config = dict(
    n_head=3,
    parallel_block=False,
    init_std_qkv=0.051,
    init_std_up=0.051,
    lr_head=0.0127,
    dataset='wikipedia_en',
)
Each number is 50 + 12 x the weight over its row's rms, rounded and kept within 0 to 99. Layers, rows and columns count from 0. The size before them is the row's rms in percent of the matrix's.

# layer 7 MLP down, 96x256, rms 0.0774, rows 0-95, columns 64-127
096:51 59 48 69 50 40 49 56 48 53 55 58 63 53 60 32 46 38 56 25 29 41 36 45 54 50 57 43 42 43 74 42 36 55 48 39 56 52 68 31 77 51 52 59 50 54 61 50 75 51 37 46 47 72 36 56 29 54 31 51 72 53 63 28
096:28 53 48 60 32 33 58 59 56 57 71 50 53 59 38 41 56 60 42 67 53 57 50 67 39 46 32 51 66 53 56 36 30 52 46 59 51 51 61 52 57 68 59 43 42 67 43 56 51 44 56 40 51 48 65 61 44 26 35 79 44 35 54 46
099:49 52 44 51 42 48 65 51 48 61 61 49 39 47 47 49 67 38 54 47 50 40 26 61 52 35 31 40 57 68 30 52 38 63 34 53 50 48 47 47 38 53 43 56 59 50 36 65 61 53 51 48 79 57 32 62 48 34 49 37 54 53 56 44
098:40 57 41 50 36 50 83 34 57 57 45 44 50 35 54 49 60 37 50 65 48 38 61 60 79 51 34 74 45 57 46 49 39 49 66 50 33 46 32 43 51 44 39 51 22 38 48 25 34 43 59 25 45 59 73 55 52 46 31 43 52 57 57 57
093:51 50 60 36 73 54 81 70 43 45 72 43 65 51 64 72 44 59 53 42 36 27 54 60 47 51 58 33 42 51 42 52 47 57 57 61 38 54 45 29 51 63 30 38 48 63 56 35 52 42 46 53 49 41 36 46 51 64 25 64 53 59 69 44
110:38 59 36 41 43 76 41 53 50 17 59 48 38 62 59 46 62 45 35 65 65 55 71 52 47 55 41 46 59 49 55 60 28 67 46 46 61 48 60 60 43 44 44 73 42 62 34 48 37 54 42 35 62 41 49 41 43 58 46 59 35 49 54 68
092:64 43 72 45 57 40 62 61 53 39 62 24 54 93 52 68 54 71 68 60 58 45 63 42 63 58 50 50 57 58 52 47 56 46 62 45 46 45 62 27 61 46 50 49 58 43 48 28 66 65 39 57 53 31 49 66 37 72 44 52 67 63 43 42
111:46 40 65 33 74 41 44 73 58 52 54 24 37 45 54 57 56 58 36 38 47 42 39 34 36 49 57 49 51 46 58 38 49 48 52 32 54 47 31 53 39 45 17 68 23 42 56 69 24 52 69 39 51 62 54 50 64 59 41 49 43 39 54 61
100:38 63 65 47 39 58 64 57 55 53 59 61 63 52 72 53 73 52 30 59 29 36 51 21 38 34 70 42 53 50 81 53 43 71 50 29 32 19 47 36 46 27 66 63 38 35 66 55 48 51 62 54 54 43 45 43 61 47 36 76 48 46 69 55
098:79 58 45 66 66 16 54 43 47 44 38 44 47 57 48 30 45 35 49 61 44 38 29 48 40 63 53 42 50 54 24 47 45 68 23 52 46 52 77 36 53 52 68 42 45 43 31 54 44 55 42 51 51 67 52 63 46 53 68 59 45 48 57 64
099:67 80 49 34 54 64 38 42 35 80 41 59 85 58 49 64 53 56 54 42 40 41 34 58 47 24 68 39 53 62 45 33 77 52 41 65 39 61 62 44 43 51 62 19 64 68 58 48 54 54 39 63 67 60 69 49 33 46 80 46 49 50 58 38
096:60 54 28 43 50 63 60 45 58 61 33 43 40 37 48 61 52 59 46 38 33 34 50 50 33 45 54 54 64 33 54 18 48 55 70 45 33 52 47 52 52 45 45 48 29 61 56 42 43 38 48 66 44 52 59 43 49 52 38 26 58 44 53 41
107:55 54 43 30 45 44 57 54 72 52 66 57 63 54 46 56 45 51 45 43 47 39 44 18 56 36 76 54 38 47 34 47 53 42 42 52 66 63 45 62 54 37 47 52 37 67 67 41 67 45 60 49 63 53 38 31 61 44 58 52 62 53 56 39
104:36 57 66 54 46 43 31 40 68 58 70 61 65 49 44 42 65 43 57 36 51 74 46 46 59 51 80 58 61 55 70 54 57 40 56 54 35 39 42 50 54 59 76 25 75 52 57 51 27 36 55 56 45 45 49 48 36 52 12 47 50 50 48 44
098:64 35 70 65 51 52 33 69 24 55 43 48 45 58 47 62 66 45 44 56 37 56 46 59 54 44 48 50 53 61 63 58 32 31 58 54 43 55 47 25 41 53 39 58 41 53 39 41 47 42 43 66 37 38 39 27 35 65 53 46 50 47 60 59
095:52 45 60 53 31 50 32 52 65 64 59 60 49 49 56 58 54 51 56 50 57 47 20 38 28 43 57 64 40 55 61 26 55 59 35 46 35 66 34 41 45 31 57 32 65 56 69 52 39 62 36 66 30 35 39 62 81 44 50 59 37 45 63 66
099:40 55 43 46 48 71 46 55 60 51 99 50 58 46 63 36 56 41 54 35 36 54 73 62 55 47 47 56 77 55 52 51 46 44 44 56 47 43 47 52 41 42 40 60 67 65 54 47 56 46 40 52 51 39 49 38 42 46 61 33 59 48 55 40
095:47 31 83 38 54 21 45 54 28 37 32 50 41 62 25 40 39 65 61 58 48 54 38 29 46 49 61 59 48 52 55 55 57 53 45 35 47 54 69 52 57 58 65 73 55 55 33 34 48 38 46 61 49 37 61 56 36 41 46 63 62 61 74 65
112:38 55 44 42 64 54 47 67 43 43 62 34 43 50 34 12 62 52 58 51 09 47 52 27 55 41 52 46 51 51 65 58 33 47 52 52 56 49 75 74 47 49 46 68 48 44 45 62 43 53 45 69 41 59 44 67 63 59 54 49 63 56 60 66
099:31 52 49 37 65 38 47 59 53 68 19 42 40 54 54 48 48 50 48 69 51 49 40 43 64 45 56 53 46 33 43 56 63 55 73 52 41 54 43 45 59 39 34 52 51 45 21 36 35 41 60 52 41 49 46 19 55 43 35 56 48 59 48 37
100:44 65 69 45 47 50 48 34 49 63 45 44 60 41 42 61 69 19 40 52 38 34 53 87 34 56 37 32 36 63 35 51 41 29 67 31 55 47 57 54 42 68 37 43 60 56 56 58 63 70 51 60 63 36 43 37 52 58 62 41 30 62 57 58
099:47 58 26 50 26 61 37 45 49 35 58 55 68 51 57 70 33 47 29 44 47 48 57 26 33 69 52 48 41 64 41 57 54 25 36 39 42 67 45 60 68 39 39 40 37 85 67 40 53 51 61 44 54 27 44 49 58 52 66 40 45 42 32 74
099:70 56 39 54 13 42 40 49 31 43 49 72 56 53 49 73 53 54 44 49 41 28 63 22 25 45 36 72 39 67 65 63 57 46 45 60 27 38 53 39 58 53 62 43 49 72 50 53 55 47 40 40 50 36 43 48 44 61 51 48 59 27 55 30
097:59 55 54 60 65 46 45 52 26 35 73 60 33 69 52 41 42 51 66 63 71 37 62 45 46 67 44 54 58 25 66 47 51 42 50 36 60 46 51 49 43 55 47 70 51 43 32 51 51 55 59 57 49 51 38 57 59 46 75 57 69 51 81 50
104:53 63 42 56 62 39 47 58 32 55 46 52 31 34 51 54 73 34 64 60 48 37 36 57 53 24 58 46 42 45 38 61 30 22 42 65 45 45 36 42 46 44 58 70 28 41 56 40 51 38 40 56 61 35 41 48 30 57 46 49 50 67 40 43
097:54 57 48 47 34 56 39 60 60 35 58 52 58 51 67 54 40 57 44 46 59 51 33 41 50 58 75 35 56 38 44 57 53 41 28 41 72 58 40 38 63 67 62 46 46 56 59 35 38 61 55 61 49 47 44 48 39 48 51 50 63 24 46 31
098:47 43 76 62 53 55 49 67 61 44 31 50 37 68 74 59 51 54 41 36 55 52 39 33 60 36 62 57 52 43 47 51 41 40 44 61 52 41 61 39 56 49 60 53 38 46 63 61 57 60 64 38 36 41 54 73 83 42 60 60 52 34 54 47
090:54 43 62 58 62 50 31 42 51 44 44 61 59 64 65 62 41 70 43 36 72 46 42 64 58 50 50 48 65 51 68 47 56 67 43 55 28 51 56 40 69 31 58 39 34 29 43 49 48 31 53 59 38 59 38 65 36 52 69 53 55 44 42 39
093:62 62 43 66 42 56 44 49 64 45 51 48 59 59 46 68 43 45 58 47 53 58 29 44 75 58 50 35 66 28 33 50 59 56 59 58 69 44 33 47 58 36 49 29 53 33 58 60 43 36 50 53 48 45 17 59 43 58 59 61 37 50 59 53
095:18 65 51 29 37 44 76 44 68 57 50 62 36 43 55 40 43 54 41 57 57 37 72 56 46 55 57 74 35 31 43 51 24 70 33 56 55 62 46 57 53 30 70 32 37 45 35 71 35 22 48 29 51 72 57 60 51 45 35 38 45 49 62 82
097:58 28 33 28 46 59 64 57 52 41 57 67 50 47 57 35 64 58 65 48 55 57 64 54 63 39 44 46 67 52 53 42 50 30 45 49 47 44 60 59 51 39 52 49 57 50 56 48 40 48 62 52 44 48 55 67 44 72 52 54 55 65 51 37
117:65 45 54 57 55 26 46 72 68 42 40 48 74 30 49 58 65 55 41 72 56 50 37 44 28 50 52 48 41 31 57 31 34 64 60 47 63 65 61 32 32 43 78 59 61 44 54 61 73 48 65 36 54 37 34 43 48 26 49 43 41 40 41 55
104:35 69 42 32 17 37 48 31 74 51 48 54 43 61 22 38 48 47 33 50 74 28 67 47 79 40 74 58 31 36 49 46 45 52 57 64 32 48 66 32 34 56 39 48 57 55 49 63 41 57 51 41 31 58 38 52 61 44 51 50 36 29 44 59
094:47 19 54 49 61 57 58 27 66 25 49 34 44 46 47 57 69 65 51 38 25 64 60 45 57 56 35 61 48 38 55 33 41 61 71 64 61 46 45 63 48 58 42 47 53 24 56 71 54 49 49 66 35 60 26 57 42 89 21 45 47 35 36 35
103:42 49 61 47 37 49 48 59 47 56 36 41 77 51 64 44 59 34 54 51 59 52 35 63 54 47 43 67 22 28 50 54 32 40 57 48 55 37 41 47 72 52 49 56 30 67 49 59 39 52 48 63 46 63 23 48 65 33 37 47 55 46 51 31
098:54 62 60 53 48 39 51 45 34 59 60 49 54 34 48 76 34 45 36 43 47 56 31 65 08 44 48 45 58 47 52 44 60 57 52 51 49 65 50 46 64 30 71 21 75 65 51 46 50 37 50 44 52 64 36 36 42 51 57 50 42 63 51 21
094:50 53 55 42 42 38 33 54 54 53 46 47 30 29 55 56 48 36 46 57 30 55 47 45 34 49 33 43 58 51 50 38 51 47 34 28 59 63 28 61 61 40 70 52 56 26 57 57 37 42 75 45 70 55 64 54 43 70 42 36 42 46 45 44
094:43 38 45 67 58 59 43 51 69 61 48 48 58 68 48 42 71 54 53 40 61 62 34 59 49 62 34 40 75 32 59 46 63 38 51 54 47 54 47 43 53 62 50 49 49 36 48 69 45 55 47 32 53 52 28 67 36 55 35 59 57 67 56 44
108:44 58 65 75 49 58 53 48 57 55 22 41 52 50 61 50 63 45 45 24 61 40 32 54 42 63 53 37 51 56 75 38 55 64 71 59 39 54 45 52 35 45 47 47 45 48 64 64 42 47 57 36 62 29 36 54 60 57 69 46 52 45 66 49
100:50 39 51 55 50 28 32 72 59 52 58 32 40 59 43 35 48 34 44 39 49 56 55 48 53 45 62 62 55 66 67 47 39 59 56 47 40 33 54 52 36 52 55 35 40 58 51 64 57 52 62 50 47 62 42 52 55 56 59 39 21 40 67 63
107:65 58 20 58 32 41 64 45 27 28 55 59 54 68 43 47 20 30 39 72 64 39 56 46 56 39 37 52 40 42 42 67 66 37 25 47 57 34 61 42 47 33 41 49 68 48 55 40 60 54 39 59 44 65 49 55 36 42 39 53 74 48 53 56
097:38 36 67 35 49 39 48 73 55 30 40 47 54 24 73 45 59 50 53 30 56 59 56 49 60 57 41 54 44 42 67 45 51 58 43 43 64 58 49 39 44 54 49 46 45 64 52 54 60 61 45 58 44 57 47 53 26 61 48 55 40 39 23 28
093:73 45 64 62 67 54 59 54 49 54 54 50 52 61 68 57 66 65 49 42 64 56 23 47 53 52 59 58 61 27 45 39 48 66 72 36 47 58 54 40 57 41 65 53 56 56 60 55 46 38 33 58 38 57 49 35 58 41 31 53 50 34 31 44
103:51 56 47 64 65 48 53 30 48 35 71 44 79 55 51 67 49 55 33 33 47 77 32 38 64 46 47 36 56 65 75 40 34 60 54 38 37 41 68 59 44 47 38 41 45 62 61 34 66 64 55 35 54 37 37 46 62 46 45 37 60 46 68 32
097:36 50 48 42 71 64 52 47 49 59 59 47 53 41 38 28 71 50 51 45 63 39 58 49 47 37 70 42 58 64 43 73 65 57 37 62 57 60 52 64 51 53 67 53 51 31 58 65 47 53 68 43 47 73 44 60 42 75 57 50 61 48 63 56
099:57 50 60 64 43 56 39 50 48 58 60 63 52 66 34 59 69 41 54 44 56 43 49 39 42 40 36 51 51 53 46 29 44 45 21 51 27 66 66 45 28 58 49 47 44 57 39 48 51 66 42 46 58 46 55 47 61 50 42 42 53 45 64 49
100:50 47 56 47 32 69 44 42 53 53 39 55 52 24 70 48 50 43 45 61 35 60 45 44 43 37 55 51 46 58 51 46 59 53 50 33 45 65 58 65 57 49 41 52 49 48 42 57 84 56 53 62 48 40 53 48 39 55 59 56 57 36 36 61
108:43 28 28 45 67 55 53 54 48 55 67 44 55 44 54 48 55 52 40 42 64 46 54 64 54 51 44 39 59 45 39 38 44 38 44 46 46 68 61 80 55 38 43 35 56 59 24 45 61 31 53 41 54 48 49 54 22 54 34 59 78 64 54 74
101:42 41 42 53 60 68 71 28 39 52 60 59 51 11 44 41 57 47 38 52 52 62 41 66 28 49 48 42 50 46 44 36 31 44 56 66 49 61 56 30 61 47 62 45 40 42 49 34 55 53 38 59 52 68 59 82 66 60 51 70 53 43 54 60
102:61 72 50 45 55 38 53 54 54 50 54 40 27 70 48 62 26 62 53 50 45 55 80 43 58 49 63 69 64 47 26 40 52 36 53 74 54 49 36 51 72 38 41 67 64 57 27 57 53 32 58 64 43 51 68 51 60 66 35 30 39 55 60 56
094:42 45 59 39 55 46 36 60 60 68 53 42 48 26 41 72 57 58 65 45 52 49 62 51 36 48 56 38 56 59 59 60 69 52 52 52 56 58 39 47 50 61 39 50 37 56 65 64 51 62 71 49 35 55 29 47 45 43 50 51 38 58 64 67
098:50 47 28 41 49 60 49 60 43 47 39 50 50 54 40 68 54 69 59 34 33 56 52 51 54 51 44 35 61 54 21 56 72 54 29 65 44 52 62 59 54 39 56 61 45 53 47 53 62 51 32 46 36 52 42 50 34 44 44 59 53 39 48 43
097:65 45 54 41 51 22 60 61 38 66 56 60 55 74 57 61 48 44 39 32 57 53 38 44 46 38 68 40 35 59 60 56 36 77 42 35 40 49 42 49 25 47 58 38 48 54 65 44 42 60 47 50 57 52 59 36 63 37 48 48 41 73 48 46
099:57 49 65 55 47 59 41 48 53 65 35 27 52 27 71 64 56 61 67 53 27 42 70 80 65 25 40 53 73 75 59 58 52 36 54 33 40 39 56 67 41 55 62 79 55 55 33 50 52 60 59 49 51 62 39 40 47 75 45 63 42 43 30 62
095:60 47 48 38 69 78 46 45 62 70 51 43 57 46 47 43 63 64 48 53 31 60 27 51 56 34 33 39 58 66 67 67 47 34 51 58 67 33 37 70 40 52 51 64 64 38 06 48 50 47 41 44 55 36 70 48 44 52 38 56 48 58 60 64
092:63 35 37 52 39 56 52 62 47 53 62 42 77 48 50 39 46 58 32 44 37 52 53 53 34 23 41 53 32 40 57 54 47 51 41 54 31 50 57 52 42 39 64 56 53 47 47 67 56 18 63 34 30 49 32 63 43 69 24 55 50 45 66 37
098:55 08 55 44 62 48 48 41 65 62 32 49 49 53 50 47 53 49 41 51 39 56 55 58 47 53 37 73 49 56 31 47 44 50 71 54 49 56 60 47 32 54 41 49 38 58 49 62 41 65 35 42 32 59 45 67 51 31 71 32 45 36 16 55
106:61 61 65 45 58 46 33 49 54 45 43 44 69 45 60 32 52 69 61 61 54 39 51 48 47 46 55 48 31 68 30 80 43 53 45 32 47 40 56 54 55 51 31 65 54 42 65 61 65 60 32 47 42 48 42 39 54 53 37 59 51 36 45 49
104:54 44 52 60 50 67 35 62 39 38 75 49 49 49 39 49 35 56 53 48 46 37 38 53 52 36 48 64 47 53 61 45 46 53 54 47 59 40 66 69 50 30 60 43 60 52 34 61 33 52 54 55 43 48 78 48 41 79 58 48 39 58 60 51
101:44 59 49 58 56 38 49 46 55 58 58 54 52 75 50 25 64 61 33 49 46 59 64 41 75 56 36 57 47 27 50 39 54 38 65 45 50 47 46 39 45 60 32 51 68 72 39 62 62 51 40 29 48 63 78 48 46 41 55 24 39 50 55 42
098:65 61 48 56 40 51 65 49 42 69 34 54 43 56 36 60 42 50 55 52 45 49 58 79 53 58 51 62 30 63 59 38 81 44 43 71 32 60 53 32 69 53 78 46 48 45 37 50 61 44 18 44 44 56 50 28 39 37 41 45 65 54 40 43
113:24 47 48 68 49 41 50 27 41 47 37 50 38 49 56 52 32 80 33 61 35 56 40 36 59 65 66 60 54 56 28 36 37 57 59 57 44 52 51 48 43 59 67 38 52 45 66 50 48 52 53 40 54 54 50 47 57 37 72 40 48 29 35 60
096:46 56 50 51 66 53 71 47 63 52 32 40 59 40 32 38 57 35 42 52 27 43 62 49 35 51 45 38 30 53 45 54 49 59 59 53 41 57 43 47 32 45 57 75 63 53 22 60 44 43 52 47 41 55 46 68 44 58 49 53 54 60 52 39
102:82 55 48 47 52 53 39 52 45 68 39 52 39 39 46 43 36 62 34 56 54 65 72 38 58 49 52 55 49 62 57 50 35 41 51 42 61 42 45 41 42 57 44 63 64 62 63 61 61 60 65 39 32 56 46 53 53 67 44 44 50 51 32 64
099:38 51 53 43 67 54 32 53 56 55 63 55 49 60 22 66 34 51 66 73 45 57 34 49 25 51 54 58 58 75 53 29 39 39 54 43 65 51 32 46 41 63 36 61 43 56 47 42 27 69 58 30 39 38 46 32 51 43 56 73 49 40 42 50
102:28 64 65 66 55 52 58 49 73 51 66 54 31 38 68 63 39 36 54 56 53 47 60 68 60 64 42 51 52 24 35 35 58 63 62 69 21 62 59 54 41 32 52 37 48 65 36 51 59 50 57 68 65 47 42 44 66 47 49 54 44 39 66 49
106:58 78 47 56 48 59 54 43 57 41 41 55 36 63 64 45 65 48 36 32 43 30 34 74 52 44 67 54 50 39 49 58 62 44 51 69 59 32 36 39 40 60 42 45 62 34 26 48 46 57 54 38 71 48 53 62 40 44 50 45 63 44 63 56
096:45 61 23 67 47 66 48 50 57 41 46 66 45 55 58 52 46 36 51 47 57 46 39 73 47 43 36 53 54 64 59 62 61 34 49 57 27 50 54 54 55 57 55 33 58 26 40 50 45 49 32 43 70 48 40 44 63 50 37 52 36 38 33 63
113:58 56 18 55 37 54 66 49 45 44 53 68 36 58 43 49 59 50 39 54 38 70 61 55 57 60 35 54 40 57 58 28 45 28 50 60 48 31 72 58 85 40 64 49 43 66 37 56 74 45 32 47 66 52 53 50 48 40 46 53 66 61 62 18
094:33 47 48 44 35 53 47 35 59 57 55 52 47 45 40 57 53 33 61 81 29 70 56 40 47 57 43 47 48 25 41 46 71 77 52 56 40 45 56 63 39 42 37 38 37 53 58 60 21 34 52 58 73 59 83 40 81 38 70 41 48 41 50 50
098:61 40 47 71 68 60 61 67 52 55 32 41 67 62 44 45 35 56 55 42 77 41 47 57 37 55 51 67 37 36 37 55 73 57 47 30 56 39 33 59 49 51 34 55 61 37 43 57 53 47 61 36 66 69 37 53 36 32 54 62 34 48 26 32
098:28 36 62 53 51 74 41 45 61 44 57 60 28 42 78 71 52 67 51 56 52 71 53 62 38 52 64 54 35 56 44 44 20 46 47 58 37 49 46 60 57 51 33 34 50 61 40 61 46 51 55 54 46 38 47 56 37 57 65 44 29 44 54 48
111:39 56 57 55 53 54 44 44 68 49 59 40 73 40 50 52 35 69 28 51 75 40 44 60 43 69 47 60 57 60 45 50 35 57 70 57 53 58 55 37 68 59 59 34 52 52 50 65 27 56 61 44 53 57 33 54 52 60 44 49 36 27 58 49
099:63 44 65 54 49 55 61 34 52 65 42 39 40 50 28 57 54 52 85 52 50 45 46 45 69 72 50 52 40 68 44 69 29 54 67 39 40 45 59 48 42 60 25 78 48 57 61 37 56 70 52 57 60 50 43 48 46 52 62 21 53 59 31 41
099:45 40 48 32 58 61 48 39 39 25 49 56 54 70 52 68 43 58 61 69 56 51 61 33 60 69 46 43 48 40 50 65 47 60 30 33 41 57 38 52 56 38 64 67 53 48 40 57 36 53 45 54 52 65 63 50 31 41 55 47 63 60 44 52
094:38 59 49 36 47 50 59 47 74 59 71 65 53 54 52 56 61 17 73 41 65 53 78 72 47 39 61 62 62 49 56 53 74 61 49 53 34 55 51 63 57 41 56 50 45 53 74 37 42 30 55 42 71 44 47 53 44 51 59 37 65 44 60 46
100:38 68 45 58 49 59 53 54 44 59 35 53 39 61 32 55 57 43 33 44 33 44 54 52 63 39 49 66 47 47 57 36 44 49 50 60 45 32 50 30 41 45 49 43 66 57 53 44 41 27 34 41 76 60 77 59 46 52 34 54 35 63 56 44
095:62 41 41 59 54 28 46 49 39 47 44 52 54 81 48 75 54 40 46 70 56 66 49 53 60 59 58 36 71 46 48 52 42 54 42 69 52 89 55 62 64 53 43 55 41 40 64 55 58 46 54 63 53 35 35 66 31 66 57 29 66 66 60 67
102:57 54 31 90 65 48 38 58 58 61 63 53 55 42 31 57 50 45 52 40 41 42 45 62 40 40 75 42 51 62 42 46 47 35 49 45 42 46 55 51 62 41 62 26 49 38 40 61 37 35 75 30 37 64 62 42 53 52 66 45 24 47 46 55
103:62 64 46 60 49 58 49 37 42 61 36 35 77 57 62 59 59 60 62 58 41 50 55 38 50 47 51 54 40 45 49 41 35 37 60 36 44 17 10 70 40 51 61 49 69 34 40 67 34 46 69 27 33 66 54 52 44 21 77 57 33 71 62 33
100:44 30 48 40 38 56 55 40 53 77 50 63 40 64 45 48 47 60 62 49 63 69 44 68 52 46 44 35 36 25 26 54 66 45 50 63 28 56 60 49 55 54 47 36 52 54 44 21 69 55 64 47 71 54 34 50 56 60 37 55 63 52 51 51
101:30 58 48 73 45 64 31 66 34 39 69 67 61 61 64 49 47 48 56 50 59 58 26 52 41 62 49 49 53 57 54 53 54 48 61 40 55 65 81 50 71 53 65 37 57 43 39 39 66 58 43 73 67 33 54 53 50 50 60 43 70 50 72 64
099:81 58 51 57 46 47 66 38 48 30 74 52 58 22 53 41 48 40 54 46 48 53 35 55 49 72 45 56 56 38 34 63 63 36 40 39 63 59 48 55 47 40 49 35 36 70 34 46 68 48 43 52 46 41 45 33 24 47 47 75 62 42 52 34
102:68 25 52 42 40 58 62 38 43 59 39 44 47 76 30 62 56 40 52 48 61 55 39 52 35 43 50 78 42 53 61 27 46 34 59 51 28 33 46 53 44 59 42 41 31 52 50 58 57 38 70 50 35 66 61 33 71 57 68 43 25 51 29 46
108:57 56 60 74 63 58 48 34 50 41 36 32 41 30 54 52 74 65 54 62 61 45 41 46 23 54 62 53 66 63 59 67 52 36 43 36 54 54 51 23 46 72 52 59 40 46 72 37 46 76 43 54 63 55 69 62 47 48 47 56 47 34 37 43
098:64 49 58 30 59 38 30 55 54 40 30 44 57 42 58 45 39 56 37 55 38 54 45 37 38 36 46 40 42 63 48 51 56 30 68 75 41 58 45 55 22 42 35 41 71 53 73 63 47 48 60 40 38 36 39 39 52 51 66 52 34 62 47 60
105:77 44 49 55 68 58 32 47 35 43 48 44 53 55 56 47 62 68 60 65 38 14 44 74 28 58 43 18 50 57 58 47 63 71 50 42 68 42 63 72 70 51 49 50 44 64 25 53 55 82 33 66 48 50 44 43 36 26 49 55 55 53 41 44
095:44 59 49 71 36 73 56 41 62 50 42 61 55 36 48 40 55 37 40 53 48 64 66 44 26 66 45 49 73 79 51 29 49 52 54 43 48 39 46 36 61 55 64 31 66 34 47 42 57 58 59 57 52 31 58 60 53 33 83 64 53 46 39 71
103:42 38 53 47 59 65 37 38 44 55 43 53 53 55 49 46 64 33 49 24 25 51 56 40 59 31 38 57 31 59 81 55 40 72 46 29 33 39 60 67 34 49 57 36 67 55 71 66 55 57 70 53 43 60 50 46 45 46 37 48 49 45 36 56
101:30 67 49 51 28 60 46 28 46 68 45 44 39 50 61 31 39 42 58 59 44 76 54 67 65 67 59 49 53 60 44 59 22 28 78 61 39 44 38 59 39 41 38 71 61 40 53 34 38 54 66 48 52 56 44 71 64 50 61 47 66 34 41 51
094:48 51 63 48 45 33 73 45 34 53 60 51 40 41 20 56 85 30 67 40 23 58 38 42 61 45 54 40 29 52 37 33 79 46 57 38 45 50 61 59 37 45 44 48 48 53 46 41 48 35 33 46 56 37 38 43 41 56 49 60 40 76 50 47
093:36 30 33 30 50 26 58 21 39 60 50 58 53 48 36 48 54 47 56 43 52 56 66 40 49 38 60 66 40 51 56 48 56 38 37 24 27 60 54 32 52 49 67 46 49 37 24 40 53 45 64 27 59 32 58 30 43 53 54 36 66 61 45 51
100:22 47 49 60 64 55 60 49 52 46 59 48 65 54 61 55 69 58 52 54 40 62 58 60 43 49 54 50 69 32 54 55 70 24 45 73 49 55 48 82 87 35 52 63 40 31 50 47 55 57 33 46 61 46 55 47 44 58 42 52 71 82 66 48
108:37 54 58 39 56 45 53 60 46 39 61 35 60 45 62 48 44 54 42 43 38 45 44 43 42 29 49 38 45 52 44 59 35 63 39 60 66 52 38 42 49 51 40 39 68 46 59 50 35 54 37 69 48 59 41 50 49 61 55 70 40 65 38 45
099:45 47 42 39 42 64 46 36 59 43 44 51 48 50 52 45 38 52 62 53 45 40 48 34 30 49 49 42 54 37 40 54 37 54 37 43 43 69 39 50 73 47 57 48 51 48 46 59 34 56 58 27 57 37 51 61 55 53 59 63 30 64 48 40
095:34 28 33 49 54 78 57 76 53 33 59 49 36 54 41 54 55 45 53 37 61 58 67 74 53 30 71 58 50 50 51 67 59 58 36 42 75 64 54 42 47 52 41 41 66 29 47 41 56 59 58 46 39 72 49 65 56 45 61 55 47 75 29 67